Weights of a small GPT-style language model, trained from scratch on English Wikipedia: 3 heads of 32.
Each number is 50 + 10 x the weight over its row's rms, rounded and kept within 0 to 99. Layers, rows and columns count from 0. The size before them is the row's rms in percent of the matrix's.

# down: layer 4 MLP down (transposed), 384x64, rms 0.13, rows 274-326, columns 0-63
# up: layer 4 MLP up, 384x64, rms 0.135, rows 275-326, columns 0-63
down274 098:49 46 48 40 49 51 46 38 61 43 52 43 62 39 40 60 51 54 38 65 52 46 50 64 61 61 32 32 43 57 62 43 49 41 46 49 37 49 40 56 56 58 35 42 51 54 65 74 51 44 52 72 55 78 56 59 67 48 48 58 61 42 57 44
up275 074:35 56 57 46 61 45 45 64 65 49 57 29 38 51 51 47 60 59 45 67 45 47 52 63 56 68 55 58 28 46 61 42 60 54 74 41 53 64 37 56 49 49 44 58 62 61 47 50 51 41 46 59 68 63 63 52 47 40 51 41 66 42 40 52
down275 074:44 43 40 50 59 45 45 28 57 41 42 29 51 57 41 38 52 46 34 52 48 62 43 49 63 53 48 45 25 48 52 44 39 47 58 47 52 50 41 54 37 48 47 47 33 48 57 55 42 47 37 52 59 47 53 48 48 30 43 44 67 49 18 32
up276 072:40 50 44 47 36 52 50 71 52 66 42 53 40 51 62 57 39 54 44 50 43 26 57 65 66 55 50 53 37 61 42 35 40 43 37 49 56 60 49 45 41 51 41 47 52 48 53 36 48 48 45 65 33 29 60 47 52 49 42 21 63 44 46 48
down276 056:50 69 44 51 33 52 58 57 47 75 49 51 35 42 55 51 45 53 42 38 54 34 43 46 61 46 40 44 41 65 49 30 34 36 43 58 53 56 51 48 33 52 46 39 53 53 40 36 50 51 52 73 44 28 42 53 54 55 42 35 44 48 35 45
up277 138:52 64 62 67 56 52 67 50 33 42 49 33 38 44 35 57 62 59 51 62 44 52 64 35 63 50 52 64 46 35 59 57 53 56 61 53 49 55 45 55 36 37 45 68 38 51 60 52 48 47 56 35 58 54 46 38 71 45 51 38 66 48 51 36
down277 132:58 41 41 40 56 51 60 49 59 55 57 38 40 47 57 49 41 44 57 27 40 69 43 54 39 50 29 37 47 50 53 61 53 29 72 31 60 42 58 46 49 48 28 48 62 46 47 47 55 53 48 45 46 57 40 48 37 40 44 32 60 41 57 40
up278 136:47 31 51 41 53 45 36 55 59 50 37 65 30 54 58 44 59 56 46 59 70 57 44 72 62 59 42 56 65 68 59 52 37 49 54 36 49 40 44 42 52 66 57 47 44 68 53 61 60 54 45 59 46 36 37 63 50 58 59 43 49 59 57 59
down278 150:41 33 46 50 61 56 43 54 62 56 43 56 39 46 55 46 60 45 42 50 67 65 42 69 64 59 51 61 70 60 59 53 38 46 43 32 54 38 42 35 55 73 52 36 35 69 63 64 56 53 50 55 48 39 44 60 49 60 51 51 45 49 57 47
up279 063:41 42 64 43 45 59 57 56 69 48 55 58 55 37 54 41 40 51 42 40 49 47 53 60 53 66 67 38 55 56 53 59 68 55 46 33 49 64 46 74 54 47 41 65 63 61 57 44 40 46 58 50 44 45 68 63 64 47 62 32 67 46 43 52
down279 061:46 42 55 40 48 63 57 36 70 51 46 67 56 38 67 53 43 43 50 43 59 55 53 46 51 71 56 33 55 50 49 68 64 50 66 41 53 52 49 64 54 45 53 62 63 68 57 48 47 55 70 56 44 62 53 79 45 54 60 39 51 54 48 53
up280 090:51 46 32 51 43 34 62 58 49 63 54 54 36 60 63 60 43 48 56 75 40 22 51 47 56 44 50 64 52 50 47 47 54 38 49 57 45 78 37 37 59 38 47 56 50 66 61 48 49 58 55 47 42 39 47 53 57 44 50 41 60 59 60 53
down280 084:56 57 39 52 42 51 59 50 30 51 59 52 40 50 66 45 39 41 50 55 39 37 33 32 46 54 47 48 46 47 49 37 52 44 33 78 58 65 47 43 68 42 46 48 42 59 42 33 43 55 52 48 35 33 54 53 51 49 51 59 47 71 33 43
up281 065:63 35 44 50 42 37 47 69 38 55 45 51 58 49 60 52 37 56 52 63 41 46 54 36 42 59 47 59 50 47 34 44 70 39 43 38 37 64 48 53 66 32 38 36 51 57 39 37 61 52 53 51 44 56 35 46 47 50 59 39 47 33 67 37
down281 073:40 52 40 60 59 52 40 43 45 59 50 34 43 67 43 55 56 44 39 44 51 44 51 62 56 34 46 43 41 45 57 42 36 47 29 72 54 48 50 58 76 74 43 40 45 51 46 50 52 40 32 38 56 58 51 38 59 58 64 63 55 52 39 49
up282 061:50 52 67 61 54 42 75 60 51 65 45 51 50 60 54 44 52 50 58 48 40 58 27 53 39 39 45 68 39 44 40 59 41 44 52 58 50 58 40 45 65 39 63 38 47 65 47 67 38 45 33 49 46 40 49 72 46 46 35 49 50 44 45 41
down282 065:55 46 36 56 52 46 55 69 60 54 37 63 63 51 55 54 51 39 63 47 46 51 48 39 28 37 77 47 52 61 45 56 45 53 49 62 45 61 61 60 55 72 62 45 55 49 56 54 70 49 52 51 43 39 42 48 64 69 31 60 52 43 53 58
up283 081:45 23 32 37 53 48 37 64 49 66 52 49 50 55 64 61 52 70 40 39 59 48 41 59 45 56 40 56 58 29 67 59 46 47 48 39 45 61 54 57 62 35 54 50 69 39 44 56 58 42 48 58 43 54 47 59 38 56 61 41 58 57 61 50
down283 075:59 65 68 43 49 52 48 51 52 55 55 50 51 60 47 49 58 45 42 54 54 51 51 55 38 53 63 57 67 47 51 50 56 59 39 69 56 43 46 52 58 75 50 44 27 42 65 62 43 50 59 29 38 57 42 49 60 46 40 57 63 66 50 77
up284 092:44 51 52 43 42 59 60 85 66 44 44 46 54 66 49 43 52 58 53 47 51 53 59 73 60 64 65 64 54 48 69 51 68 47 48 64 55 62 70 45 55 54 61 55 58 48 53 51 51 52 50 44 59 44 62 40 41 49 59 50 65 49 51 63
down284 083:47 52 32 45 41 52 41 53 62 41 49 25 64 57 48 42 45 33 48 52 44 46 54 47 42 52 55 60 61 42 59 48 55 40 47 45 44 69 50 48 46 41 40 28 50 40 39 36 47 53 35 50 65 40 32 39 35 51 48 35 65 37 44 67
up285 079:44 32 47 58 42 38 56 56 43 31 55 41 52 55 54 70 28 51 49 57 56 50 67 40 62 56 49 49 59 41 36 38 53 32 31 36 55 51 49 46 60 40 63 62 43 41 59 53 66 54 50 60 45 40 45 55 62 39 65 39 63 58 55 50
down285 084:50 48 49 59 46 53 55 55 56 25 55 50 65 62 31 66 58 68 53 44 45 37 78 48 46 54 54 65 51 48 57 39 64 29 58 49 56 55 56 51 58 35 47 55 41 44 49 59 60 52 45 58 41 53 59 47 66 48 50 59 63 50 73 58
up286 078:28 51 67 56 40 34 56 58 55 55 48 41 41 43 27 36 66 49 47 55 51 57 63 54 46 41 30 57 42 50 51 46 59 53 65 40 50 66 45 48 37 46 51 59 44 51 46 44 49 48 49 38 66 58 44 39 24 51 60 50 54 36 33 56
down286 092:40 52 44 48 48 44 53 58 58 49 50 47 45 53 41 38 75 48 46 42 56 60 58 74 47 56 35 52 34 64 51 41 49 60 60 38 57 69 44 42 28 58 40 37 50 62 43 59 58 53 57 59 53 49 41 29 34 53 53 53 60 52 29 58
up287 112:55 52 54 60 45 48 62 72 52 65 62 48 47 51 51 53 41 60 55 48 37 55 42 53 38 39 49 45 39 48 47 67 69 63 52 59 57 72 49 51 51 32 59 52 52 36 39 40 36 40 47 65 49 57 59 61 52 42 82 46 56 47 45 57
down287 110:55 60 55 56 41 50 61 63 59 62 69 47 47 43 61 60 45 47 58 50 40 48 38 42 50 41 55 40 51 59 48 68 60 56 45 61 40 62 60 49 38 46 72 53 54 40 40 28 46 53 36 68 53 62 59 60 45 45 80 52 52 42 44 58
up288 163:52 47 65 58 36 58 57 61 42 27 54 51 44 56 48 64 51 49 48 44 60 57 34 38 33 59 48 28 61 61 46 49 61 54 60 33 52 55 49 41 58 55 48 72 31 63 36 46 51 55 48 43 63 60 41 56 34 59 58 54 50 47 47 63
down288 167:44 44 59 55 45 50 57 63 43 34 53 56 54 44 45 76 43 48 51 40 61 65 36 31 51 51 53 22 59 53 48 56 50 55 48 42 65 42 61 35 53 54 51 52 29 40 36 45 63 50 46 55 50 48 45 70 35 55 42 68 49 38 47 50
up289 079:62 45 53 47 53 52 54 49 44 57 33 46 45 27 64 45 44 35 40 21 41 51 37 71 34 48 45 31 41 49 45 57 47 49 34 70 71 51 60 48 45 47 50 57 54 46 42 43 50 30 54 53 46 48 48 43 36 49 52 60 41 51 50 46
down289 075:42 49 52 45 51 64 45 48 49 39 66 44 40 52 46 51 60 40 39 65 40 52 53 51 48 40 56 56 45 58 70 42 30 43 37 64 48 38 59 54 65 45 53 49 50 33 43 42 33 48 37 32 59 58 49 35 73 55 69 56 62 61 54 58
up290 039:71 44 52 38 40 32 50 46 56 37 46 38 35 58 47 28 57 70 43 53 54 53 50 43 49 56 38 59 48 61 36 36 63 47 53 40 49 54 53 53 35 30 53 49 34 62 54 34 53 53 45 63 46 48 56 33 50 43 59 40 37 45 54 64
down290 053:45 47 60 65 64 59 50 56 64 47 46 64 56 61 46 55 55 32 52 59 52 53 48 68 42 50 61 48 65 64 59 49 43 63 45 68 54 41 65 64 68 59 42 44 61 43 56 60 51 64 53 46 64 63 44 51 56 58 58 79 59 53 57 51
up291 049:61 38 61 52 44 60 51 44 47 77 35 45 51 58 47 52 53 49 51 42 34 27 52 57 50 63 48 41 33 64 46 56 31 62 41 52 61 57 35 55 61 42 46 49 60 60 58 23 46 41 52 54 47 57 43 48 43 48 61 35 59 42 48 62
down291 069:49 37 49 43 48 56 45 42 47 51 36 37 47 58 42 50 46 24 45 37 33 30 40 42 41 45 40 43 41 53 49 53 30 50 40 49 42 68 37 55 38 42 47 35 41 41 60 33 33 43 39 47 49 59 39 51 38 35 56 47 58 51 42 44
up292 109:39 48 56 59 47 34 66 52 58 59 42 54 55 53 49 66 47 34 61 53 37 45 38 36 36 60 53 63 44 44 31 46 54 62 52 50 47 57 34 49 58 38 38 61 36 58 44 55 51 49 47 35 57 34 42 58 37 37 45 55 48 29 43 27
down292 112:37 39 37 52 50 27 57 41 62 55 45 51 57 54 55 67 42 37 72 51 38 50 43 33 38 55 48 50 43 39 41 53 56 60 61 48 44 56 41 46 48 36 40 48 43 47 41 54 55 59 49 42 42 42 38 69 39 34 34 56 40 39 44 28
up293 139:51 39 49 37 34 48 60 41 48 58 53 57 40 50 50 60 59 45 40 63 48 40 53 44 52 64 72 47 50 75 56 81 42 50 54 52 48 46 48 61 43 47 46 61 56 36 50 44 47 35 48 56 56 71 42 67 45 61 58 31 46 56 40 50
down293 116:51 46 47 37 42 48 37 37 63 42 63 42 57 50 53 75 57 50 44 67 53 50 31 42 52 70 49 40 38 53 47 65 37 35 49 58 47 55 51 62 58 54 51 36 51 31 54 55 66 40 42 52 74 61 47 52 58 51 36 45 50 50 44 43
up294 096:42 49 53 43 56 34 72 39 71 34 47 44 39 48 52 44 38 56 55 50 56 39 39 50 32 43 55 55 57 52 56 63 54 50 57 47 58 51 37 44 64 38 66 49 31 55 55 59 41 59 35 37 49 39 49 54 58 30 73 57 54 36 51 49
down294 088:37 46 49 41 57 36 72 42 70 37 51 58 44 49 52 59 43 52 72 42 56 45 48 44 38 37 63 49 58 55 49 61 46 46 58 48 44 41 41 51 41 51 66 41 48 51 52 49 42 77 43 36 52 54 51 59 67 28 62 64 49 58 42 48
up295 083:42 49 64 49 52 46 60 71 62 59 53 54 56 49 38 37 51 67 69 59 47 46 51 52 30 58 48 55 47 54 33 48 77 56 49 38 51 47 42 44 60 39 60 53 48 49 51 60 34 54 43 26 53 53 42 44 37 59 63 47 34 38 55 61
down295 073:37 57 56 53 66 49 55 62 67 57 41 56 56 51 58 42 56 61 68 56 56 52 47 57 33 47 48 41 54 60 47 44 61 54 42 41 45 27 49 32 60 48 66 42 60 32 53 62 40 59 43 37 41 55 42 50 43 61 70 53 34 38 64 55
up296 146:66 52 51 47 50 57 42 58 35 51 51 45 36 44 31 34 40 67 35 42 43 50 60 49 67 46 35 51 53 58 39 64 45 51 53 54 47 31 67 38 44 48 65 48 48 44 37 34 67 39 57 56 40 43 61 41 58 55 48 35 53 61 46 64
down296 131:58 52 37 48 54 42 57 33 51 48 42 60 69 66 53 51 57 48 52 76 57 57 26 50 36 49 56 55 60 50 55 51 45 63 48 65 43 47 49 54 55 45 36 41 36 50 65 64 41 57 50 57 41 60 33 70 51 49 51 53 63 28 50 47
up297 110:51 53 47 43 39 52 54 72 41 52 61 56 56 55 42 45 47 54 50 47 37 46 41 52 33 70 41 64 27 50 36 46 64 61 64 46 53 67 35 50 48 38 44 50 51 54 40 48 44 39 77 41 54 68 46 34 42 50 47 52 45 33 53 52
down297 102:39 48 50 58 49 43 42 39 31 40 58 55 50 45 46 44 49 47 42 64 38 37 49 39 51 54 45 59 42 40 54 43 48 42 39 51 45 46 49 21 56 52 44 41 27 36 48 37 49 30 65 33 52 53 64 34 46 47 66 55 53 59 67 43
up298 077:38 49 45 52 52 44 60 59 66 46 51 40 47 44 49 38 49 56 37 51 48 56 37 44 42 65 43 60 34 54 40 50 56 38 58 50 73 61 38 43 73 39 47 49 47 50 41 44 32 38 60 34 46 35 48 42 50 45 51 31 42 27 43 35
down298 072:44 66 28 69 44 56 70 57 52 37 58 45 54 41 59 43 49 56 44 50 54 47 41 30 55 48 57 59 43 56 46 52 50 47 61 45 55 59 48 45 48 42 53 32 54 65 52 43 53 46 70 48 53 43 51 45 68 48 25 51 28 30 48 39
up299 123:39 62 44 53 52 42 75 59 41 63 43 45 47 40 53 36 55 58 48 39 53 58 32 34 54 55 48 45 36 48 51 63 53 55 55 65 67 44 46 47 57 46 45 64 36 65 46 39 46 32 38 48 65 51 44 70 42 45 56 53 49 47 44 26
down299 137:32 79 50 57 56 50 48 65 46 57 55 51 41 48 44 44 46 41 64 50 57 55 51 31 63 53 45 50 51 38 33 52 52 50 55 55 64 35 45 52 46 51 47 63 48 64 33 45 47 35 41 53 59 54 42 77 39 38 54 47 66 43 39 38
up300 050:55 34 51 49 46 50 60 60 51 69 48 65 54 62 53 69 66 61 46 54 56 63 61 60 66 65 56 50 50 73 65 48 47 58 47 56 66 47 59 54 62 52 55 53 65 60 57 57 66 59 56 62 67 57 37 65 60 56 43 49 47 56 57 49
down300 047:62 61 64 47 60 59 48 47 52 47 50 43 47 55 59 44 43 30 44 49 42 42 61 41 51 37 50 48 56 36 49 42 27 50 38 62 39 49 47 67 66 44 63 50 55 40 49 54 43 49 38 35 51 63 57 39 56 44 73 69 61 48 73 57
up301 046:55 51 55 43 37 36 73 54 55 53 62 44 50 55 48 39 50 54 48 71 38 40 50 51 44 46 49 53 58 34 43 64 50 54 67 57 33 47 40 49 56 55 62 59 43 66 72 49 51 40 39 44 59 52 49 56 50 55 61 26 45 25 42 57
down301 052:67 54 47 56 62 57 58 50 55 36 54 49 61 64 50 45 61 61 45 56 56 40 48 56 44 45 61 61 42 59 55 37 45 45 56 64 48 44 54 61 61 55 46 49 56 56 61 56 53 54 32 61 48 63 50 46 75 58 32 73 60 61 76 63
up302 093:42 53 32 41 43 24 50 64 52 40 56 40 39 57 44 48 50 47 55 52 55 50 85 46 48 64 51 37 51 55 53 55 55 52 46 43 70 37 52 43 46 49 55 64 45 76 55 51 58 58 45 48 66 40 47 39 39 43 52 48 46 59 47 67
down302 097:48 52 51 50 62 65 65 22 40 51 39 49 62 60 61 46 37 47 38 60 51 54 39 55 68 36 54 55 48 49 53 52 41 61 50 46 44 61 51 55 70 43 56 52 38 53 38 49 43 50 27 46 31 62 53 43 60 55 62 63 59 42 63 39
up303 100:50 33 56 56 48 34 58 52 60 27 55 56 53 57 47 61 59 63 69 47 43 59 55 36 39 60 44 58 47 62 36 50 56 35 46 31 51 47 44 51 58 50 56 65 43 50 76 73 48 48 43 33 52 45 53 54 62 40 54 39 55 49 54 60
down303 105:60 39 47 55 31 34 48 41 51 25 60 56 58 49 50 53 53 55 72 55 49 60 53 24 56 55 62 50 43 61 44 55 49 40 48 40 45 37 51 54 55 50 48 64 55 53 62 69 42 40 41 42 39 49 46 74 60 41 52 30 52 51 46 58
up304 118:49 46 57 50 52 39 59 45 44 41 52 41 55 33 40 45 55 40 48 38 45 57 41 36 44 78 22 54 53 42 42 58 53 53 62 52 55 47 37 45 44 37 57 65 21 63 46 54 53 46 58 42 61 46 50 50 35 46 64 52 40 40 43 38
down304 116:54 49 43 59 44 34 60 40 45 38 51 33 65 41 44 51 47 49 65 34 56 59 50 35 45 69 33 55 48 38 44 62 62 46 64 32 54 52 46 45 33 42 56 67 39 68 49 56 53 48 66 36 58 51 60 59 38 51 48 53 41 44 40 42
up305 134:42 54 71 46 58 49 50 77 46 39 53 34 50 48 42 41 44 52 60 47 46 39 51 55 47 54 75 49 26 60 46 44 66 70 44 33 39 53 53 45 57 43 40 53 64 47 57 56 52 49 46 47 39 62 55 42 57 43 40 40 58 32 44 38
down305 149:48 59 61 42 47 43 49 68 47 41 49 29 56 51 39 45 39 53 65 42 58 37 42 42 36 56 61 48 38 44 56 51 79 54 60 21 49 48 50 46 45 48 35 59 65 49 53 51 53 51 49 49 39 60 64 54 47 39 36 47 44 36 43 35
up306 076:43 56 67 42 50 63 41 60 61 57 47 65 49 48 35 38 45 70 60 50 55 43 54 43 61 67 35 49 55 58 39 52 67 45 41 41 54 56 32 42 34 39 67 59 36 47 48 46 37 54 56 42 34 32 65 45 47 43 46 48 55 56 63 50
down306 073:40 60 45 26 58 58 53 36 52 61 43 56 69 31 43 34 43 55 57 41 36 36 45 55 38 42 53 33 55 68 30 47 57 55 53 53 48 42 30 48 49 42 59 52 34 38 51 46 31 51 55 39 42 43 44 48 42 57 48 55 59 52 44 49
up307 070:46 38 51 47 37 48 46 28 45 40 35 65 30 60 53 69 29 55 40 56 42 46 52 53 50 50 35 57 39 42 55 48 49 56 48 45 48 63 27 57 57 36 60 55 39 56 58 61 67 52 57 55 53 39 44 65 54 45 50 50 64 66 61 49
down307 077:39 32 56 60 42 54 45 27 47 32 48 59 39 56 63 67 39 52 34 56 56 43 42 41 58 61 34 49 61 39 52 55 40 51 62 52 59 62 40 57 52 44 59 52 34 59 58 62 67 40 55 62 46 35 46 59 57 45 32 52 61 61 51 44
up308 051:39 55 61 52 43 38 58 71 56 64 45 66 27 50 47 73 41 51 64 47 50 46 55 53 44 46 35 49 35 44 49 55 59 54 51 53 33 63 34 45 49 32 54 60 38 57 37 61 47 38 54 48 46 45 50 43 37 33 46 42 63 43 52 41
down308 063:44 54 61 60 54 40 65 56 59 65 60 65 44 36 57 74 35 54 71 39 59 56 50 40 33 54 34 53 46 41 45 65 65 50 54 54 45 63 43 39 42 39 56 49 37 54 43 48 47 59 62 71 52 55 44 50 48 37 45 56 41 53 51 37
up309 088:59 52 68 52 44 60 32 58 56 42 55 41 44 33 47 40 58 58 44 64 48 44 50 47 69 52 46 36 35 62 39 58 49 55 37 53 53 48 37 42 55 56 51 54 62 40 57 30 32 34 51 54 43 57 50 59 46 54 43 17 56 55 55 52
down309 078:50 52 64 57 47 55 45 48 75 51 61 47 51 39 58 56 55 52 59 69 46 45 47 46 72 61 34 33 74 69 42 59 39 57 40 69 60 34 36 51 63 62 53 47 54 49 52 49 40 43 59 48 47 49 46 57 55 57 43 43 43 53 59 63
up310 096:36 46 54 51 65 52 43 43 57 48 44 51 50 69 33 48 65 72 50 71 68 48 44 52 64 56 57 47 44 77 61 39 61 51 55 34 49 40 53 63 48 58 58 55 58 54 55 59 42 48 56 42 62 43 54 59 52 40 45 35 64 39 55 59
down310 092:28 53 42 53 56 53 39 45 65 56 53 34 48 66 41 45 58 75 48 49 56 47 34 52 62 56 49 41 43 73 58 34 60 49 47 30 49 33 52 52 49 63 44 55 69 57 45 55 52 46 62 48 57 42 45 56 45 39 41 40 54 34 60 59
up311 097:34 39 58 62 61 42 54 41 63 46 43 34 40 58 41 40 50 56 43 54 57 46 73 48 66 60 54 51 61 52 53 55 57 55 65 38 49 69 59 36 57 47 51 65 39 51 40 48 51 68 42 35 53 46 62 52 56 32 58 45 75 49 43 47
down311 091:42 25 59 52 54 52 52 33 45 54 39 37 35 43 57 32 59 48 42 39 47 46 47 39 64 52 58 36 45 59 49 49 53 58 56 44 54 61 75 38 42 54 44 45 43 49 48 33 35 56 30 34 41 54 44 34 39 39 53 44 53 55 38 43
up312 114:46 51 57 37 36 57 39 48 70 37 42 54 50 45 44 51 53 65 50 53 54 52 55 60 35 53 24 59 38 60 63 36 49 48 62 26 59 55 55 44 45 63 46 52 51 53 49 61 37 44 55 52 54 25 54 40 48 38 66 35 52 52 45 62
down312 137:66 57 44 50 43 63 58 60 63 47 49 59 55 44 66 51 46 65 59 47 62 63 48 49 40 50 30 55 43 50 59 51 38 46 69 32 62 55 45 46 43 64 54 58 61 61 53 56 53 57 72 64 43 25 47 52 54 47 51 25 50 55 52 51
up313 091:49 33 69 44 61 46 41 37 33 40 39 47 53 64 53 51 55 44 33 32 39 55 45 69 41 40 47 43 39 55 41 38 25 48 41 61 52 39 51 44 44 54 59 46 44 57 52 62 47 50 56 53 41 35 52 52 40 31 51 50 51 37 43 30
down313 096:47 45 65 69 67 48 58 48 62 45 41 54 57 49 46 57 63 50 57 59 51 58 65 37 50 34 53 52 50 52 44 56 46 43 37 71 47 46 53 58 51 50 66 39 35 58 62 47 50 72 55 46 60 49 55 30 47 26 65 48 58 36 67 49
up314 148:48 24 23 39 45 30 52 44 52 59 50 50 42 32 50 55 48 65 45 64 48 38 35 38 45 52 57 41 62 53 52 57 51 50 57 50 47 51 55 44 46 44 37 61 48 52 47 33 51 55 49 58 48 54 45 48 46 57 79 48 52 56 56 74
down314 114:29 33 47 46 57 50 44 54 44 64 41 40 52 67 61 52 57 50 62 64 50 41 45 46 32 51 43 50 64 55 45 62 59 47 53 46 46 51 41 46 37 46 42 76 46 55 42 26 49 56 57 52 55 55 44 43 46 60 81 52 58 64 45 52
up315 083:41 39 64 38 53 58 54 52 42 62 44 63 62 38 42 59 52 34 46 36 54 51 25 44 35 59 49 59 29 45 49 44 42 71 48 42 55 62 44 64 60 40 53 64 48 54 40 39 60 43 63 38 63 51 51 60 49 60 45 50 42 44 46 32
down315 084:43 51 39 52 47 47 47 43 27 61 51 49 51 33 46 42 34 35 36 34 48 44 43 50 45 42 48 63 33 41 29 30 35 46 37 47 40 51 47 53 44 33 51 48 52 38 39 39 52 39 44 43 50 41 51 58 60 53 39 48 37 50 31 32
up316 060:46 52 56 50 49 49 52 51 59 58 56 60 26 48 51 59 26 63 55 54 39 33 56 48 61 64 36 64 54 51 40 41 63 45 44 59 52 66 33 46 52 45 50 51 55 38 58 44 28 48 57 49 33 48 59 63 61 44 65 35 54 44 37 64
down316 066:53 48 42 57 66 56 35 67 35 46 40 48 49 65 47 32 80 41 48 65 40 57 48 57 39 51 40 55 45 45 67 51 48 53 47 58 57 56 59 56 58 55 49 31 54 37 48 49 62 52 55 44 47 42 41 33 62 52 54 64 49 69 59 35
up317 071:35 58 72 55 50 67 59 64 55 48 52 52 65 39 55 45 50 58 51 38 57 58 38 58 45 68 49 66 36 50 47 60 66 58 60 60 56 56 51 44 52 42 66 67 60 43 47 63 48 37 39 40 50 40 67 56 56 45 72 50 58 42 50 46
down317 078:28 41 39 48 40 56 42 38 51 55 39 46 57 32 56 38 52 48 41 31 46 45 31 46 45 56 50 45 37 48 32 48 56 49 51 49 32 51 58 39 36 36 58 52 56 31 33 42 40 45 35 42 39 38 49 52 47 48 59 52 36 44 35 37
up318 090:53 45 35 39 34 61 55 54 42 67 51 46 54 51 67 65 36 41 45 36 47 48 63 70 48 60 33 51 37 53 52 49 46 57 35 65 54 64 49 51 59 43 49 48 59 46 51 36 62 29 69 53 30 48 60 59 45 49 59 45 61 59 53 48
down318 079:51 35 41 57 48 57 37 58 47 60 51 37 41 55 58 68 39 28 43 36 56 35 58 40 40 61 48 41 41 55 50 34 44 47 26 61 58 75 46 50 43 34 49 50 63 47 47 34 53 45 55 46 33 46 52 43 52 55 38 54 52 55 62 40
up319 085:61 54 49 47 42 45 47 60 49 41 36 36 68 42 44 45 52 53 31 40 36 40 47 49 47 38 42 33 42 48 57 55 64 55 36 64 65 35 52 54 43 48 38 62 48 75 44 39 45 36 34 50 60 53 45 50 40 50 34 48 41 34 38 51
down319 105:50 50 58 56 58 61 41 52 57 46 54 50 56 53 52 54 60 28 39 60 39 56 58 59 59 48 66 54 50 54 66 38 44 62 38 58 56 52 68 63 51 71 54 42 55 37 50 58 49 42 45 54 71 68 50 46 65 52 66 70 69 59 60 58
up320 050:57 52 60 46 48 43 46 61 41 63 39 61 52 60 40 55 60 55 48 46 58 67 63 51 80 51 51 45 36 50 61 41 48 43 34 62 52 68 56 37 44 31 57 52 52 62 48 43 53 46 70 55 61 41 65 45 48 35 45 49 65 56 45 34
down320 056:57 55 55 50 55 56 47 69 46 74 54 55 55 65 45 49 68 57 47 56 46 62 67 59 72 53 39 56 34 46 61 38 52 42 53 72 49 63 47 55 46 50 45 36 45 47 44 45 58 42 67 70 66 57 56 39 33 46 50 55 49 51 47 37
up321 107:41 55 52 54 50 47 48 65 35 39 55 46 47 39 44 40 43 47 57 48 53 34 61 57 43 56 58 34 34 59 61 44 64 42 50 40 39 49 47 45 52 60 40 79 52 47 56 50 51 58 41 35 38 52 72 51 51 37 59 27 64 40 43 37
down321 115:44 54 58 64 51 76 65 60 38 53 59 51 51 53 56 31 69 45 45 42 48 46 53 49 51 56 69 43 39 64 54 41 56 58 36 30 47 34 49 40 48 63 49 54 45 57 63 47 65 60 44 40 43 49 61 55 54 42 49 40 52 51 75 61
up322 105:42 41 69 54 61 46 66 55 40 42 45 66 41 54 43 43 52 57 58 54 68 53 40 45 49 42 40 64 37 53 56 48 40 47 64 37 54 40 38 51 64 53 68 59 42 71 58 57 64 52 41 41 52 32 43 40 59 57 38 57 38 37 62 42
down322 103:47 43 65 61 62 52 48 58 46 32 45 65 51 52 53 47 51 58 71 51 68 57 55 40 46 40 39 64 53 46 52 49 48 56 72 19 49 38 36 40 53 57 63 56 48 59 60 69 60 56 52 52 52 33 46 55 62 52 42 56 46 38 56 43
up323 076:60 58 57 57 46 40 73 53 48 54 47 61 59 44 53 55 37 45 62 27 47 57 38 49 44 56 54 54 38 53 38 56 55 44 49 53 50 56 33 41 62 34 73 45 30 53 59 59 41 61 63 41 55 48 41 60 37 60 39 53 40 30 48 41
down323 065:64 54 46 56 49 69 46 60 49 50 44 40 47 50 72 46 49 53 35 61 41 59 51 46 32 40 49 57 53 33 53 56 61 50 46 56 56 74 61 53 63 62 58 34 47 38 51 40 62 47 50 32 41 39 55 45 59 67 46 54 43 62 38 30
up324 110:44 50 53 47 47 49 49 65 57 43 50 58 46 46 38 55 48 43 44 52 33 43 55 45 38 57 50 47 35 48 49 50 71 61 69 53 41 72 44 63 51 46 27 52 50 70 48 60 51 45 64 26 62 59 53 37 46 53 42 46 53 25 53 54
down324 108:65 52 44 49 45 60 47 49 41 48 55 78 44 42 50 63 47 57 35 49 54 54 68 44 54 55 56 47 51 39 52 60 68 48 53 62 47 62 50 67 62 53 33 48 50 71 51 67 62 53 71 46 62 56 52 46 69 59 41 49 51 49 63 65
up325 069:51 26 39 31 45 45 55 47 39 56 41 53 44 40 71 62 36 70 40 45 60 52 39 31 49 49 45 41 57 35 56 62 53 32 38 44 39 48 48 39 42 31 64 41 48 44 41 44 53 51 43 60 53 47 34 54 50 39 49 47 54 58 53 40
down325 075:50 65 65 52 58 46 38 32 59 57 37 49 54 63 47 43 60 23 42 54 38 52 51 50 47 47 54 51 52 74 49 34 27 66 43 65 43 47 64 52 65 57 58 44 70 54 55 55 53 53 51 55 45 48 51 41 64 61 48 65 52 55 58 54
up326 128:42 58 62 54 44 66 44 68 74 49 50 61 47 40 56 51 53 40 45 52 36 45 57 57 57 55 62 61 59 42 42 39 66 63 51 30 56 37 61 46 39 43 47 54 58 54 57 50 42 37 50 51 60 50 63 53 35 41 57 41 57 61 26 69
down326 107:63 63 43 45 53 68 53 68 46 49 54 70 52 41 59 55 40 35 43 39 41 52 43 58 45 53 70 53 52 25 46 36 54 51 42 48 60 40 57 44 50 48 54 29 63 50 68 58 56 51 50 52 63 36 45 32 40 40 49 58 63 44 41 51